Weights of a small transformer language model: RMSNorm before each block, a variant of Muon for these matrices.
Each number is 500 + 25 x the weight over its row's rms, rounded and kept within 0 to 999. Layers, rows and columns count from 0. Numbers have three digits each. The size before them is the row's rms in percent of the matrix's.

# up: layer 5 MLP up, 2048x384, rms 0.0835, rows 1904-1938, columns 128-255
# down: layer 5 MLP down (transposed), 2048x384, rms 0.0889, rows 1904-1938, columns 128-255
# gate: layer 5 MLP gate, 2048x384, rms 0.0807, rows 1905-1939, columns 128-255
up1904 103:513525557481492523476535488495532479494478487519520461428480512535531497491498562492507493504505435549480496491506509495509534495507479456471479506484501506514507523529533512497553501493476513526511483479491480513518530473496519485480507453504488456506562483569509513495524545493466537499492491491479525514520504499507543515520476488494524471473529510489474512490538520529540470474494
down1904 101:486463451469483478473524517499516446509486520458484516470452502488495487440469465541491506496492499500451523434446471474496465493526487522466469491491532494502496518540508509481501494531502483486504511528475547527492491550496545486514540518518485509512478546505560504517475488475509540456499515503466520519512505490502515545492502510486529499492517484496496559507537493523489464526482
gate1905 098:510473527487490468460505468474528517509483515524527521512518476498489486520500497506532494486471539499482487513509474517496523550530517570460511478468495518503500506510501503495483531482490548480514506508513481510542495525459486512498497469476503496506555525530521526499538512459523490541559553480500436520517518502500474494503455499503520484473494491530479460480475467513478480488472
up1905 102:522515522493519537506522487494494484475500531478529485497529464518466490519466488511508464505505498535514508464477439471521487551487513530478514475548527533516463474497477521473489495474532531492456468519519449510529487485507468504460543487501500521527490479505465482519505515515563502472484498492477477590532528471466470546524538484476468548497489508474492465523535516520475482494490
down1905 103:542478504507491499482491533488506476492483478522493474516462492503528479526502515474489518464476507526520471484476486510517465503480503473481493483493532480460493507517498525463463502497494487518513532488478511505508512527464549503528519493489522489507493545498506469446503522524501556471505482511486489507516515493506435507441477507509456482501518514461519542466489506560498467542530
gate1906 095:505515506499518479520475530472509533548568454501482429480547459505536538517487569477532500465502473497488513541574539502470524518508522548527537469455502498506565531500492517506465494540496502464533486529499494517493480499510504541496520532485500512494537568510476477502524471511510477488521498506491486469483488518460536502507522489477503533445514510510448540518507555496499489470488
up1906 099:461510528489487447454506495473542546515461477483493494493500488508478470494492501506506482497473519510515514472540489516469512460459508495503516494454491490497501500515522487478494473528540476429536500509532522514492536516536505509490539517493494496501493521500526514507521512483535529496507445520514500474517432475485512540491509477511503513464447498519481514480463516564525478477518
down1906 094:499494492480512514488481501497479505463491467477528508515489484491480497516495492476488486484493556464484495481486495497492476515474459440528478517552494484470518534555469486503431571468487515461437448520503456547484557511473465524524468471492465468443496500519512490534504516496546466562508508491521496543501487489535510484477529528489540494537524481534501492563509506511509528481505
gate1907 100:515529513500485447513502464494470561520466439514495532472491556482502521487474539490498470451505479490492553497490507529531504492497449482525517483473532506492516542484516469505498539559485494487521520512504546527501479480541434499545512505534523528487468502494504511488555450484521563465512513543505506518507509524485510454513471501517500533562490513509497505476486481506479510497463
up1907 099:479513507510498497490531516509473513493494470557508479507513540502516541507534488502541497482417511531501519519515540488544557496511488480499517499523452508513540506522533482506517520514505496444512507521512474494469507523541488519560478501479488534483494487496463507504483500532507482523487519549511501522486472526468489521512477533515487484521496507505488500486514488467501512551531
down1907 098:493475508455537478547449495477460495507486521485498513449527494505533510512561525485503519518506506485511471503503506538540485489517525523518478491475511450501516482506486479550524501481536491452482465486503497488493534516430492462463490495538503521455478509515465494538503505486516534493448510488481485477529483471505503506520453504474496532468489510532492500521488455540530504500519
gate1908 101:474469495492499492531510480474469498459544495480486459516477495522511491513474538514510493503516514497530449489503476514456479512498510477511542489524509518485516484482527530485475548521461499487491467500447490465549481506526474501516471467550500479500540500507489497523522491572514531497487472517500526540510520500528530493523526516487494525514484535536518485534488489503503488535522
up1908 105:498514486496505497486481476451544544514479490503500522497511516507469516461512509514507456487489481487500496523522485517508485480534503553442472560535487497497465526541525464522509468456526506489523487523474495507496542502506531482479492478473471504473514489577496515497536503468500483523518497438490525529478514488493525499510498514489488537502510472515485460469431488494529522477521
down1908 108:525498467465494501495499534508478492453520511523525444521501450541489469506484520504507509516512490475480486513484506474471487481518514502481511545498501467502515504485543471470504529513524473491448478496494533514482464494524497497492503489485512520470556542523497493496521482518495524500457502499507485562489496489440521474535454520508532505509495479526565493562492459467470474457460
gate1909 101:489541524458511499530511515512476486506514510503483529496476523491468487503509452516488506533522538504554516525478503552518477474517500495519489522483450499474482508465512529466491479552454463519482551499507489554467515535503480498539477471477441489482455473528463514480503489497518512487453511476465524471553493532509530493505517476501524498528496513499442498517491526481506521482477
up1909 098:459534489468490504485499464473493504535508468511477484474535476494502473526494477519455527481453533550472508505557515470536502476488476484476512497489490480501460557493525494485488465502444540511503542480456504469544447507530492501514500477562481488491477485520523500490484504505550504500516524491477490523493559483445499509492508471494499461526541522498506487528481545486500522514506
down1909 085:502503507522467526510508481490509529479511534486516509499504467486468513432539501484515522502490544486473535454480463542531516504530503470472479461488530534486484472523515480514490497470501492490480508454500487509490486540491479510504497549479491486510513510487465538498551527501471492520496503513504514504479480521529520515483471492546481538503464499498525493539504476503477512510506
gate1910 105:492500523486530523464459486481499472455491489517498483530506478512536515504482526483537448489468490507481523506512556522446523510459537527520484517479483551470490507541476482539495502516497501480482477470513472518497527479456550449552496466503515557515506511476525519499503522515504512450512517469491520524529492532484487541447452496481500448506495481526433536494515519522509495458462
up1910 103:460474498481505508484523451553465468512493451523528490545506522485471481476468513529515503505497538498496507482479552525474512519523519562528490474493481528492468504497501462527477511528500471519474550559499491492499539528503523516496485479504474514478495440497489497501463551512481473521478528465503507484474492479516481529494459485495465491506481530462503479565523508465478493495488
down1910 105:511517470526515509521530497554498506485475500524505509455477515526432507497481498487530516465510507494542538459496497480454526527515478467572533536542515511522502479443506494471494493493524514508506554521526482496496525495494498526497472500513486483507507480507465528515525481508521473486504494514511430511464503500458457523477568496487514523509465484460515490503520501485495493529504
gate1911 104:547511551525457493506497495478517530482515459448493516502525509506495496463503514460506487449512492447501504543540452510512459505489518535459533508532550572539503531463545455474502500493506466537433502526500517492514503509486482505488487496554487493548510512537537509524551503496514501513476485545507523498500527542461533497509493528518483542547517535531502508455483518456509483536540
up1911 101:505478489508511493478491458489505476514499463538529502507528483485505519524469490574485525494479498499515518468508510503496541493546470521516501472497472471573546513497446501507543491483536514449525507475526462492525452498501514510494494500524500506483487537467479511518492550533503502484527505493503480491530473516535531455464489459492475493452547525464491479529536476526478497484500
down1911 102:526509500532492491501493501480520511486456505482485479504514468493527478509491516482499516527572533455559506461507490516472490508487506481511546442480485496470522492488472448513505469529505488502490518503509465510457500493504485515496496478430499500444485501493476509489495532476478472461509540530485510472488475481568497489511497493501507488460526474485485485485491530503486501487500
gate1912 095:519500485506506489476588505504471519494496487506495528552509481515537494480517513506510519489477509505511477496524487506501518509460512457439485487480529563504508514504519538525497516483478499478496477519492470501530520519488522497506514512499492533532496550481455487497478519478518495510528536447480521495519518512528466501464500490485488491534512503506499515518480482440505491510482
up1912 096:522479491448518501483465517492535488511510543521470448493504489493486489507499509519431464513480510488476488503472489449508487486494489492503476502463530486519476514486466478507528487503533528517476496524467529434519496491501455473501523494520510470472505489502516504539495467540501490551478514501465473494468508486490521514518495507498486525508487509521475531478499489552523533483481
down1912 095:519477522555511527518486518505488467485488505491483527473493493531453523506463525494547541476524499558525525476517461538464537503476509479487481443470483539520495508491474511517517540440493522468480500498520503501475475530494508501495492513518522509471490521488491499456502482547473488458504528524543469514521470456524509518432506456500470436543539469475498503496488501494524481537448
gate1913 093:506490531522468472495478511486514489471526541530516542461478484515485491515508508524504482489461462476474492467471490516531494480502520562456499511462495510489460489505469520469477500517479505499474498516519521559533492491475504498498470507507471516505536535514514507525546549491526502492470511517532523495482454478510461473518450477502498466497509505518496525509474521459549517523497
up1913 094:524507468477531493486496493490493506469488544498499488485535489512546517458435529449473509500498516506536483499463471467471486464528484482535492511453472496506509516470506549485507478507482531498532512512472475509506510456533507521536495482485491498497493512525487474454500502481504504527490469507511486480496525476488469523463420515481485500497486479460473520518466483504463471494507
down1913 088:500500508495513509492515533500523519518475492494471552481473532468484478533525485510506505486528481532505516506515489462460468507501492534525480490491528513505507499518501495453493527559483466489470508488520557460470506535490482482492526494499528473492513511445496533498537485511461494549451506470468508489512511516473508501499495488540507521478491497564511511449535493453472501493493
gate1914 093:447521495460540491514542486537510475495523496507511508478447458480473479502515541508548518525524474473516544490517526470451514507511490525536474489517482491468517499485509547526493507465482504526488484479482515528469481478501495472524551534552496476494484482509565521477475502475506514516493468463528513506453536529451544432493491487493498509549506529481516480533484494482489477490507
up1914 098:486518451482513487522503510531504479470512531483462482502511497484509466557513481523512518498510520452471520480493509505526466537525479529465473487499467521540544462476529495529493514538501495513515491471500503499513487513533517508475523518505528519489496490488553535451507462474535484481505453498489527510498468515500465467498517510483531461511478513441512462527501508494501506509511
down1914 100:539520444517504522459496513511459495506516552489510502500511544529547507460503488539496544495512516488503529487503541502562462515508475497461514511503508493476479443493492512441498456455495513525501511492466485514506496490525527511494483538509469489501499514517468537443484516474489455460500505519503476460478471535468468528530480521488530490535504506485477549537497529514484491532524
gate1915 096:481533493504510546505519493497446530512540506488482509517468483470476473487534508533513451553490524506456493460525524513489475487481526499509536473512517489485455469532492507453454480482474501472479460503497500497511529512517532502508501475508468510529509513473444498525514567505485524555519508539505446499474495558487526473511501538502469480515471498480550470501494491485508474491512
up1915 102:486477524511502487488484479515509472437526496507478496504515486485534465480484501505528522483515444479520494502514508457508527496504501494526464498499510513506531510508495531460469523486501480484503477522519500508481478453498514453473497499512503467441475469524495520508510500505511520476484439515533528500498498513501467519480499485535504493497536486541481501498519511543486546509520
down1915 102:552523536511483494546494534477458507466498504514502483484514496459467528504521538534547497488487494472493465520550515427490503473486506511492498480446520526464507482502493536448480502495488459474486504506483514492464483496540461487497500505501504537547547515499473509497494504514465519504497472529500483490492505562503473486505547460487460476503516490463506564488501470504452528534516
gate1916 103:476486496516538506508496531461494484496499523530480466513527467517470513496451485506473478502533504422503475516516516535456517507503504503434500535516476521495458519510496522483499495523523440506484485510507491540499490530499538474490506509503458469522479514446496524484477486500508534530490470482469476480495498493535486533506484529538524477517506484455503491502495543503482511481517
up1916 108:514502486530482490520505486548496493509547537474471505457463508488466506513526497471490494508439508528496547484507467503513483496495493495551480495494536522527512464499509529524475486478484504517504473541514533482512527484484502517493505475467487519511545492541514526460463540532497495531541504525516497497513528459518520491496545536511511553470476545527472548520500476525519530485493
down1916 095:445463528504480499553489500510477571500500507522497515486525528500501516455494485492503502476506490508564516547495455548529510518515531488488510513515490504508477511528540465483478510468483539517492463497512494481478502456510468505501491566506515489470483491569509464487517505476499513489451531482507515495498489521477485556522509475466507532485503509501491479446499484458536492512537
gate1917 091:490502506494533483476470505505513508518523505486472456489491483500478447491473510493518501520521564539484535468490499518511524495494483503509472518559527477496487526481535504482455503542537504493520435497476468527540488495498499499494497492479488484546530526462521465504451542469487465523473487497496502492483482547501501486536525530477510477455510493510497502504488511506487478522492
up1917 092:509510512532489512514473497503495515514467511505509508498481472513513514559525516534500525507492508498459458500523543486504492457522538494465539513483528501479495513534502486521553473496530514508495466478473505482509477441558508486495482536493526485514464497514494514478488492481515463513527507474494495497486494452536494518522550482494507481492496491522476506511491515513548493493479
down1917 091:464508498511499494522551470486478504513485513492518476490528554481493552478446483465491490492550492527500521507506498492507508506452496520518497480492489484493481501481516476536512501525486494470489472494497519473495473467473509518501476468516507504533492501451487483535480491510500472454496518506482520527480524509509495496534508492522504518493503496525514475471506462458482496476489
gate1918 097:493534516460507495488505516468480496507487499500468485530514495462527472521516502514481483469481515453464544512525512514564483526500506478528530504482468493496498513528472513480533524482495541467506520495487505493463473512509523488517505511495464518516487484541485504493451477529499505467486463458510467517485511522493510482472504500520469505523520515532473470507492475533493516482518
up1918 095:521469499511527500514503517506539539520526520445478482511488574495485505494500505510507530496528498491505442450462500545473494473491456444483473492506504486527515527471533510485440466552462466533501495507466496509504451481465511499491530474484522536501538499534462497511524508526461512517460465493549440529477514494532522481502496520497499538501545479512445469529513511532535547528463
down1918 094:510486524488485480495501467488524479534508537509483506476487470479487509501508500496517524503494483537538501532496505476552504494517554423491508497519473524531510506499567492507488512529485538429477551482508499508508497475519506520467521482508478523464519454496497507489509502453496460505496547476443476459527487512481445491464503474513463437483562498546533508495507473506516507480491
gate1919 102:450487514520522488501515505483516457462497501484489512461478464516495528491490455496496522477544535487505492507468480452488501495501461483497520492505499482517471479530508526509518518474467508559474495470512467554513476506511479523511491509509484538486522532481506460459478493474532493519511476503495506507484511489541500484528528530491473556513517497519512524455550490508474566471468
up1919 098:499524477502517470519521558499493495454488482498486499517496535499509523535459532526492519475524469539471492495527480476482493494528460475509478449534531521517498464521516525489532517519480478539497495483504512480495544481500491530539492539445536535489510511515476513503514506528494551500543514552527492499519525548540503469530526490503494510471527492474533498510493551521521434540477
down1919 099:497541523508547474476520507498508496476524484527517498507529540457495526540458518497500517484491526489532478496511492500472536466447475551498477496486492469482515495543471492498516514484481503495489486539503498492478442481533482520490476528488505498506476533498558478511507503491511489499519482495466552526528458452512477514544502493520528508485504480509483499475517493486492486483493
gate1920 092:519460519500529469486497502471499522459505539503482469477500474522472525484515437456500505461559495513515509491494501454508491497498536520507498483467517495480499494504521445516487488513437451495489533521484492531500482515490532488477475536475511506487551579509491504502486497462526511486510522453474481521494526507486521494491499537506440485506543499500521486542525507516545467516511
up1920 097:505480453487484492483487506458489496503509502514473513511523507513512551483513474527498479438505471550510476517485487487514498537535484526520474482522554516462515497478499543495507491485474520509481513487510525474474512549494550516504531536504486509482504524474504511471520519503550512479462529494487459478476501471541478507465524503523489481477471471491477497489504516493572492524524
down1920 100:470526533500508478481499491524513529513484459484505495462554520523525473483488505517467475520532492526492494486536521552487505523522476473493528479494469510512472513498504524490540533482514507497521520463549511465516505501504501573519522496516535525519524564485521467465468507525534475488491436533519523457532504495537518505568453461516523503463460536478502482444494518488560479486516
gate1921 098:506507513456503499516491520485486477483508532502532483517554498475478522526467499529483492493470473457522506500565497502497506497504479538484438531517489525470508513482511482479512534456523545521464497508524466551483531519465523533486534478527501492562483503502503481502498538510451506496482477516479517496516477538475451518505514536531484509478475474534464520474456508505514500507505
up1921 094:497501499523481472532556481455516497479506501496459472514481492516522464443498511506499554487465527483484460487503532497470505476484534487444517476540523499549515514502547504493489501507512452447501539515503505495492564526488526453534509518486476496521511480493553503500484525510471485505503499489505471503491522495520515495504468512448484485509486475492475516500475554485496505533487
down1921 096:467491524487493469506452487488498535522522511487486492503500489476515519562515495487508530490494501508522527501512516558488435542498491515488442543489515506466541493467526478504513515462488563475491509513497503500510468464466505529455519461529502512510498560513507466482508465513491532534517540509512539518523466504453492500486562542510521529494504519487512514469491509535467519481530
gate1922 101:543516519480490487529518509525499476514496563491486491507479522518510483452493518491520466513514519531498503477516510500529480486460497509519522509478568516497496505552457495444501502504483486479532487492487481499485538491514477434522487466514467464546501505500554480513522514536517526510510483456527465557488525522532510511480465507481528530478451514488450504466489485499501520489508
up1922 103:525492486505513502508461489523536499549503524513542526482487526522519506487547473517515489504505511483500499489490516530544460536481513500499476496481490532503535519487462521498475523539457491479508472464452511457483512496487508459517440459519476483526481481532454507481507492496524528511521508466532491525492503515492533519488498506488480503503479529476507471464466460482499505474490
down1922 105:466538513514506462495492461493515486501527497490517499533475501500491489502495498506450439535529526495520482476529540533525499510486502473505527513506499492511497492562485517466490507441483478498477495486518496515513510500508495471479498490475494493463528535466524504486526503506457511492458488495545497523463455509478467526491491549459494480481539509514486517502498546550489480501474
gate1923 099:511528499480527505529481476511521467487528513467488496504462486491478525502461501504478514521540477468488537523527526516489542507454493484526452479487535519494495506495560466491508515496490483481536513499507491512523500497494517535498501471522503511521520536567491497494467561527483525452479466502484521501494447485528514527502563507494498503494508526529489540518498518479535456510532
up1923 101:514479476511543516470561502526535470473513547535518508510501534516498510512466506483462544538511488503470489528505492483500507483509495497484521522503515456449511537530510521465531475496474516475534499485536489541446528529502490499472468536490488477531508473516506549500524472467477510460507509518460486472493524509494471503488475537463458522556502449500487485479501508512481435512467
down1923 102:468489508441526489467482485503509482479477536518508510465531498523521481496491448498484569517530469436532527493489507485482520464494521495460513478522507538490450486522504483450498510517561470532509523540502501475516489482470494513576464495507538523465481474528528511504499493559505492484493491513524480481464513536486522486511529486494494547524508539504513516536502531536526522458522
gate1924 105:475490467519539517530514472505459492489499460483522533492499475487455523489504509524527510512495468505474524543472529512471520540480470494486520494523523493463530479492538487455480551498410487526496495494504568488496512528503488485562549511498478468485516487551504550498497522525500516528489500475502479487503505489488474524515530501475494485473507510507501485512516500491499525488514
up1924 097:478529533498519494501548477473470501469521495481485504474487468532512477475497494534491489467487443469474478550497558538502483499495503526483457500498516544470507477481503474519469471494501492506501547498465481486518562461482501467479516524493498497505457522531558521492540531452478469537485481462473500477490525462501439492489503488506510525471498501516520534497475500525493526535554
down1924 104:473498496523514471473445508552537495530503496511495491507550487483504513491459473502496543464546533479492465489477536516468518487468544503494532511506485500481526494519444486519521544503484506489519520498493488464532539509519497546479489500541549520465501519434469520532472477479535494493500480528525511517506493450490475491503529531500515532493457470498520470496480496551476500482537
gate1925 104:477441484483476489487495544495554504506480495485504501489481494515485458501511501500495510481460466503477511491478573529481554472493511528458555496460540500531529484516516496501519486506526530492442543507471494513479499518515537515485485478506506512484482482536470486489513506493502503537494496483460509495495508471473494465479494467501521492502475487485515506467506469493516451504528
up1925 110:507492496554476483499526502516492516550465530512487482501535498475541490496521511506533516498542490540499487511512459478496490537518535510491535551469522483502504499496539537533471518496469495510502523464469481519526523509511469497525513505522567542477470503492534504464503486513533508499538461544513507466497496496513486525549545494477477485497478508532486506472457485475493516533520
down1925 105:502550485530481487503472449495469489519536483515487506509511484472493496534522483503535486528515526490507528479502455494534464499492553530481487494498493492537495496518542530497487559493523501533485537493515519491538499501477498480593485490457528542509483487472475508484488487498494537514492493484500463444510525532490499511511504461519472499474501494516489525529470516482529521549433
gate1926 098:468520498494537494493464494528487473481499511508486535461452481487483475474491483466532459529491501527490536501480494483476500501541526508473528533528508514462527514548469462498504461490538494421513514528472533522489514511532452500498495517484486531545525502535509522500546525514500526552483514513463493498474497480497550496439479524473479512495501496447527517504536487501499543451475
up1926 097:504521511503511535455479498546480496529469523484476471501538487524500549462532491450494470515468489458490524528509487476531508460478478505502476497522507496530494529525486464535538496485530512490528460518461484535505527509492500497517477502497518471530528489505488503508530510515451504490515519506526514488465516508486468506484525459541482483498508524491526508511443494493506525474537
down1926 100:504546526489534500485494489478527494504520490522478479483457530488542492525461530553473518506521495520482482512471476499483524502488472494519520510492486484473492481467460504503495497481461440486530483544489528495474496490477521510505504482512476566520521494519476438508477491485497515485517507485450516533502500479528491544511510537459487481513456512522449512436495483495500520471504
gate1927 111:461499499461506503476473520511497500506493501488457477527467465506523474453506506468507516493487491490520470512487524491468459538521484465509500506521515525517497472541464458482509492499518522491494467458499527497512507475496490520452453461514527518496511522507514545503496494554503460476478518480528515466507478491558503471499564469474502462498499524514477488447504493501461494484513
up1927 107:559491482491524521511519487494514502502479497573489470525498536456489474510529475486465496517496481515450483518497511452514491461547488520512519522500464527516510504497468506513509500487529538493503511434498493517506542517536494467506481519523571490478452501466461495491453454503506446505507501458485499499482492520511495502488553512522512467508492475487441499486484517486524510489535
down1927 105:489510515503479525493510502504459467531488470535476501479511487517526490499506478494494472507509494544435539495510549490462522442462467506519507510510514513472502475533472534484511497489524513525509471517505504552536510508471478492450479536484441530498508496505479510486514503564504503530504498500506461465530494552476518490499492489496449523523515510500506527555489497475503476461479
gate1928 098:470471469510504530540484505539515499500505533493506483479483517530492544498514494523484539555471471469523490503500501556477555539509469505471520531531486498456470478511491487462473486523504494502469489495492508514483547508517535522462504476472473478518459508509510490540473540487522534549430514533482529503506480500524515505511511512507503503499478510534479455501495495465506435457448
up1928 101:538457485457513463483477483501514528523510460458493539538516452450519462537469501484526523483493547505550460524517490463519477484495489520502529494481547512523542490491561492511517500521496509496513502509458501508538475497450545533535506514459514501536499471512525512481493472545479490460522505477511491519470469473482474503510485519500494518488508454501483514481497487476544531546520
down1928 091:457498513502496470517479488497504549515517495538508517520478514513524431489545488486470525507504541493490502537491485478527496531508490533498485517463491527483471508515474489432458529496518504497515501509490501559493525524510539510505484484517479505507549484489518520502505490532511464510435480532497494532478522512499490500463527480495532501515521508518519502412545463427492509489511
gate1929 098:511508509540573514504491509527464513510484535502514507523545514477517502512527538514510531485476442492550488495483465536505512504467495552480440507526480497512511499516471490486497562490495476471461505553528509518433410501484494476508488511497486472501507491478524477497523497492487540477486488442523516510497468516543459499450512451480480494510516512497511548501460498546508494494484
up1929 099:500433473520509515489477499502535502470531461483486514514501531521476531495541489563458537499521514516478501484516522512493506449501548462556533489458485530509548517466567505517490461472490487462482538509529513526490516465498477484484480456528522494480532449533501533460500532480478500531485480484528476498507534492488463499494458476509436507461496512497473507452514477502484470511456
down1929 097:510473493532534519503507483493482474506498500494530480520528505451533496533503478477505481448512497508477512476509495527493506485477525496542480559521542531499530517460514511536501538474451543503474522546491533492439518523493488500542510494489485477462460481496532429509540528519533508496501494482483520528494490488558462489451507485505504459552472539488510540478511470515502517503478
gate1930 097:505543496502510471457480496533507503485496523468470496493502518547466513455520505513533474527510510468517534490497490521464513504503525527491478509485529509515521463506487538554469483464503471511487474498513516520496491490545495468495479517486500528503493529480504538486507507520514515466466465512514483497504514530496466509505491524524520477500479525516452493518520461485526484526508
up1930 097:490546525494528503504478483555510503473507548502545510484486507458516481531460518491500470482494482467512465485495492516517478487532456489497536481530501469507512499506495440517491512478476525550549553511494481502473496518490487522519479493455515482521505520519513520483535485487539507519502480502523525495462535483498570481468451499525514506483512477495457467524506471494532502483501
down1930 095:514480525470524496478488529516456526504486493512504481500512503471500482457504481513503514512481512533514482517504492546487504476501493525490446535528499506486492491502497482512456487468472530489512501530502495516477555465517492500501479508536495504498534512463449501487515508520528504483471515493520492496467499502524506532520497478467549488494564506518467524444460478482479506499487
gate1931 096:489495502472527448520499523490489491484504513492564542531480526515488521500482497523554497473500444510504484502512487486464530451477525550469480476503537501497475494501499484522500505516485515505471467525502482508515493424484492494496433474503476485522498529503544463476516511535488472503513547497469527522485518520503540521509532492501505517474519510491519468513482480487502491500508
up1931 099:511543493532510467486504490468455516540496531482578538513506481478435520528485530512511531506485511525451496464465490468492501534474486517466513505489460516500502476482535531493478492504513464501477499567485502507501497483483490482534468517509526495483465457475493469463523524486478534485522497537510490480501524524552507478483512474518498472499502471497480479485467457504509495497516
down1931 102:449482477532510496510485499439476538462542538467494490486490518448503475470499464505542491462495455488520475511453504445480526512461501501510469483512509498550507534501503511486517498512518485496511482498458488501474489482504483487518531479511522537471514464477491515489525515504485500533517532512526530502504532484519529519463544487522487518467494501476526505483471538504526510484492
gate1932 103:491517486490496473525526528508480513494502486496486529496508503506479480464511488486476523501488495492507482484473476475479470468494514525514494532492460493556502508483482493457527476443482504494475533535520491494482508484517542504495444524529518500532553491490519529449512563484519467482489482528520488501511501525548480510462514557461499529518468481497455490513501487529467448474517
up1932 098:516524474533495491467524478486535438490486530484456506541513483467484519465551531490530474503506469568482459500509531477479461486576517523520495487527495526508474490515460479522488520487482503512520488504475477495518514496476473493468495509526510503492521513472511488496510484524528475488502526518534463513476485518472524537485502560498494484477530535549502532486502482508493560492453
down1932 102:507500506543494472495493471442480488512557533482537534523479501513483490456497560538536492513494478489467530481512495475510507523509499512499494518545457484511438509516520511491527517523476514490476446482515556490488484490504519502493536532513561493476491523440518515486555517442525493493516505515526501530469478501472478495506530505529525476496544465472462492483506551494446505478556
gate1933 096:497514481441460522491482528542524507500465508501512504504461490536528502512513485489501503512483512496521490512526479518489554522514475519547536506468526517525494507485463507489512452502465504502523496473504472488505486465511507529517499498511479481502545489521513505518527498487469495523480485484537484492501499511487508524507527517515553504512494497500480482558502486518542469493492
up1933 097:520450484514540473513503489516534490502499542519465528469539484511539551468524520488509483472505474487459494536512496488516516526463500504495496488499487519498494514494530479529487492497533441492504470482500481472509511477516498465522554494475487496428510487459521501521514486482450477521477516456497458469479514542501497430483483493470469516477530500483472485455474518502515479464515
down1933 104:502498446431456560492492494564505479494470545484509531540475489514503483503482494489489497499524509475512496488462495516513493524560440475494483501506523505472534526514473501428509505510497514501503481517508497489479498493514497498485483490510496488514508487535529504502469499533470481497490497477534497539503521487460528536486512506534546480506528487525469474538525509513519486479502
gate1934 105:522489498530457505515507493507490494507483502548499541537499489488528536513491483504506528502493509520501554483499507497530455522504510514498535525457485562480509497527467505513479516500499514509497507505515499487556518491490552489468547477443512514523523495488454517466501494495474497530530463495510503505491536482459489522495445528506506439549449496478490495501505527481498477459497
up1934 098:468506475487489477467499504493531511515535497491487512503492459530520515490483503493516521525555465505498509506496484501484508516511475475522477489493474489485489495489507467501506504498483478482511498536518514511517522501474474489472477496494469489514491507516482511541542520476530475503494522555510480499511489502547500473484507458507548528497471560528478528494494470498481507502511
down1934 104:422473533512526500484468486530525490482537514480466478446506514490507533459509503528500491511520541492495517525528525505487506470521493483531475521511529475483468467526506451498512497492461477490525459488467509497484470514520497493512485505508508521479495509527466466504499458528495479533524536524491487483505474504496473507449476507576503496484503535536505510507523459481516494459537
gate1935 113:485520459463474492511524471478518463490495466514494508526493544484512489528526512509472467487483475518516514514566520517522490558470510513462479505509487484485489507510535519508509517533504495506480556508454490487527509487484518475465492500463569482508509512491503515528514534479510562515499458512533493494497512463495513497509463496521523483449519479528520474507508532521509495460532
up1935 115:493464514523498523516517499557440517526506496511496443474482477475510552480483496502536522455511524490492457497457507495506544469492498471497526483520473535506485521551450488502501483500505501495530507513548488514520519526496495463546503514486429507491486477524510464492495494496501510503536484496482549535449496530523490471497493496467476553553490529468505555514496512477477502514502
down1935 108:478509496480501489495483468527557519496495520526485444454514494526506517537528534521512494512474562448479471511526545532491486467485499512511556494529520555516484521510483468496486504504506489517552497502492491499499511541475463490489464490469502462506507489542474485514473464511516482500508493493497507491491501518506518502488492472483479503553514521556497492464506485529514463483500
gate1936 102:467474488474518550530520519494555534503526484500506500493499481479496462518485506475459495496529468450504535529489482494488497520461514492491511517525492511503501485502510544472480554500493491494446519460502487452496511493474493495545525521518517543470450527557503485517535471516517448455481522472527538492488488495531476493487495512478491510498506541483474522492503517538477507538505
up1936 110:506470498527536492549485503481499500495462516531485484481507517520503505485521542478575492477470507546511512525508529431497483488509507504526471511554509461506498494489457465488521512503488501488552507519498522517509524519513480537506512520534537542519489495479465491512506493533502542520497491519490478480495528495512481532508506489499506514511450525515504499484502510479490527507541
down1936 106:508511462516498520497477478482497520483518453498483444481475487524451504489490552540490473463465509542508499472523537483482488499547474513463519527526485503514494487470485502502501516522483464513469490469501488502503534488474509497472468469538503474539473466504483486525467469503534546550512453493509493480527468508469490530490534494530508515546510515514498502553425493511507474515487
gate1937 104:503523521486511467540494488501499541457497478490465492518476488499518514483514489484479487503495494507507479518535487495530535491522513509501509518532501496511463482523539508482484534509541491466475479466475513541486504457500513426462472515508552496505500483480478515526483472531524522477470520534486495480424475509487448493523508495500525492468517503506487511536514480505508527518479
up1937 105:471483432499499481500488501481514460508478501506502502548475502541498504516492520518479507473525472522514491436539505448481486490511506507481496495494483535527523527488449480481500525502492542497481525502516543489461511498540500520510535496519460496504525487517546527502482518488468526473493439528505429549541538489493511510502519498491454524508499478550486507541511535491479483486494
down1937 104:476455485463508514536478441499490491476458507441533491513477510524544502504481571518509498526478501491481506493543507510516488478515526525494504517504494494479481527479543507530483520538507518514523492465501522526511495477513496477463497475510511490521504478492467499500519540528510509512463497519513480563508505470516497502543446494497438541541500516505535497593513541515482493531466
gate1938 104:539471478526511536508504504483484452535498502505473493460500472464523464498464562489492489511500484498515478446483486500474470484489489499488532511486550464519498512511503505472506473515492511515492485525455486500475438485469539488512506488515574522466463513507530535535503541502519470555527529497488520554513520505488547527509494541472513471450467510444543510503536471509508468490487
up1938 103:484483527520516499473511452460489536460507529512500469488532490473494525580536483480501546496480483505470499514498497467496509491522529537510499512509484483490485501527523488502503524523507523518475503478522525531494553483534506513508465472447477438531551493512444478536479530511504518489471542514494491507507476496509507454511540471491500477554487478496465498484507491503507489484517
down1938 105:531496539547501535477486483494535470476516470535525499514526496454509468508511514500441513495492497496541487497472499506515492518486517497476529485530515456502515517509514451533516489509468509525461470521459461517509474474532501513499484507492485504521469542507515538490501460497464530570520536522479516511501534538499517500475498459512477465515512487484535474409507511523454485508486
gate1939 103:506457515475526499522500509494463530502495549511490527490515451510460512466462493506554504538448454510463517484498467512496491521486482562486497485524534464493486472548459465484535527473506491462467483499494515477463506510501492528465488528488518501506525506472512468473519510490545496474512495525475551510531459477513445481521522494501530493515516562496491492472507500507477526502477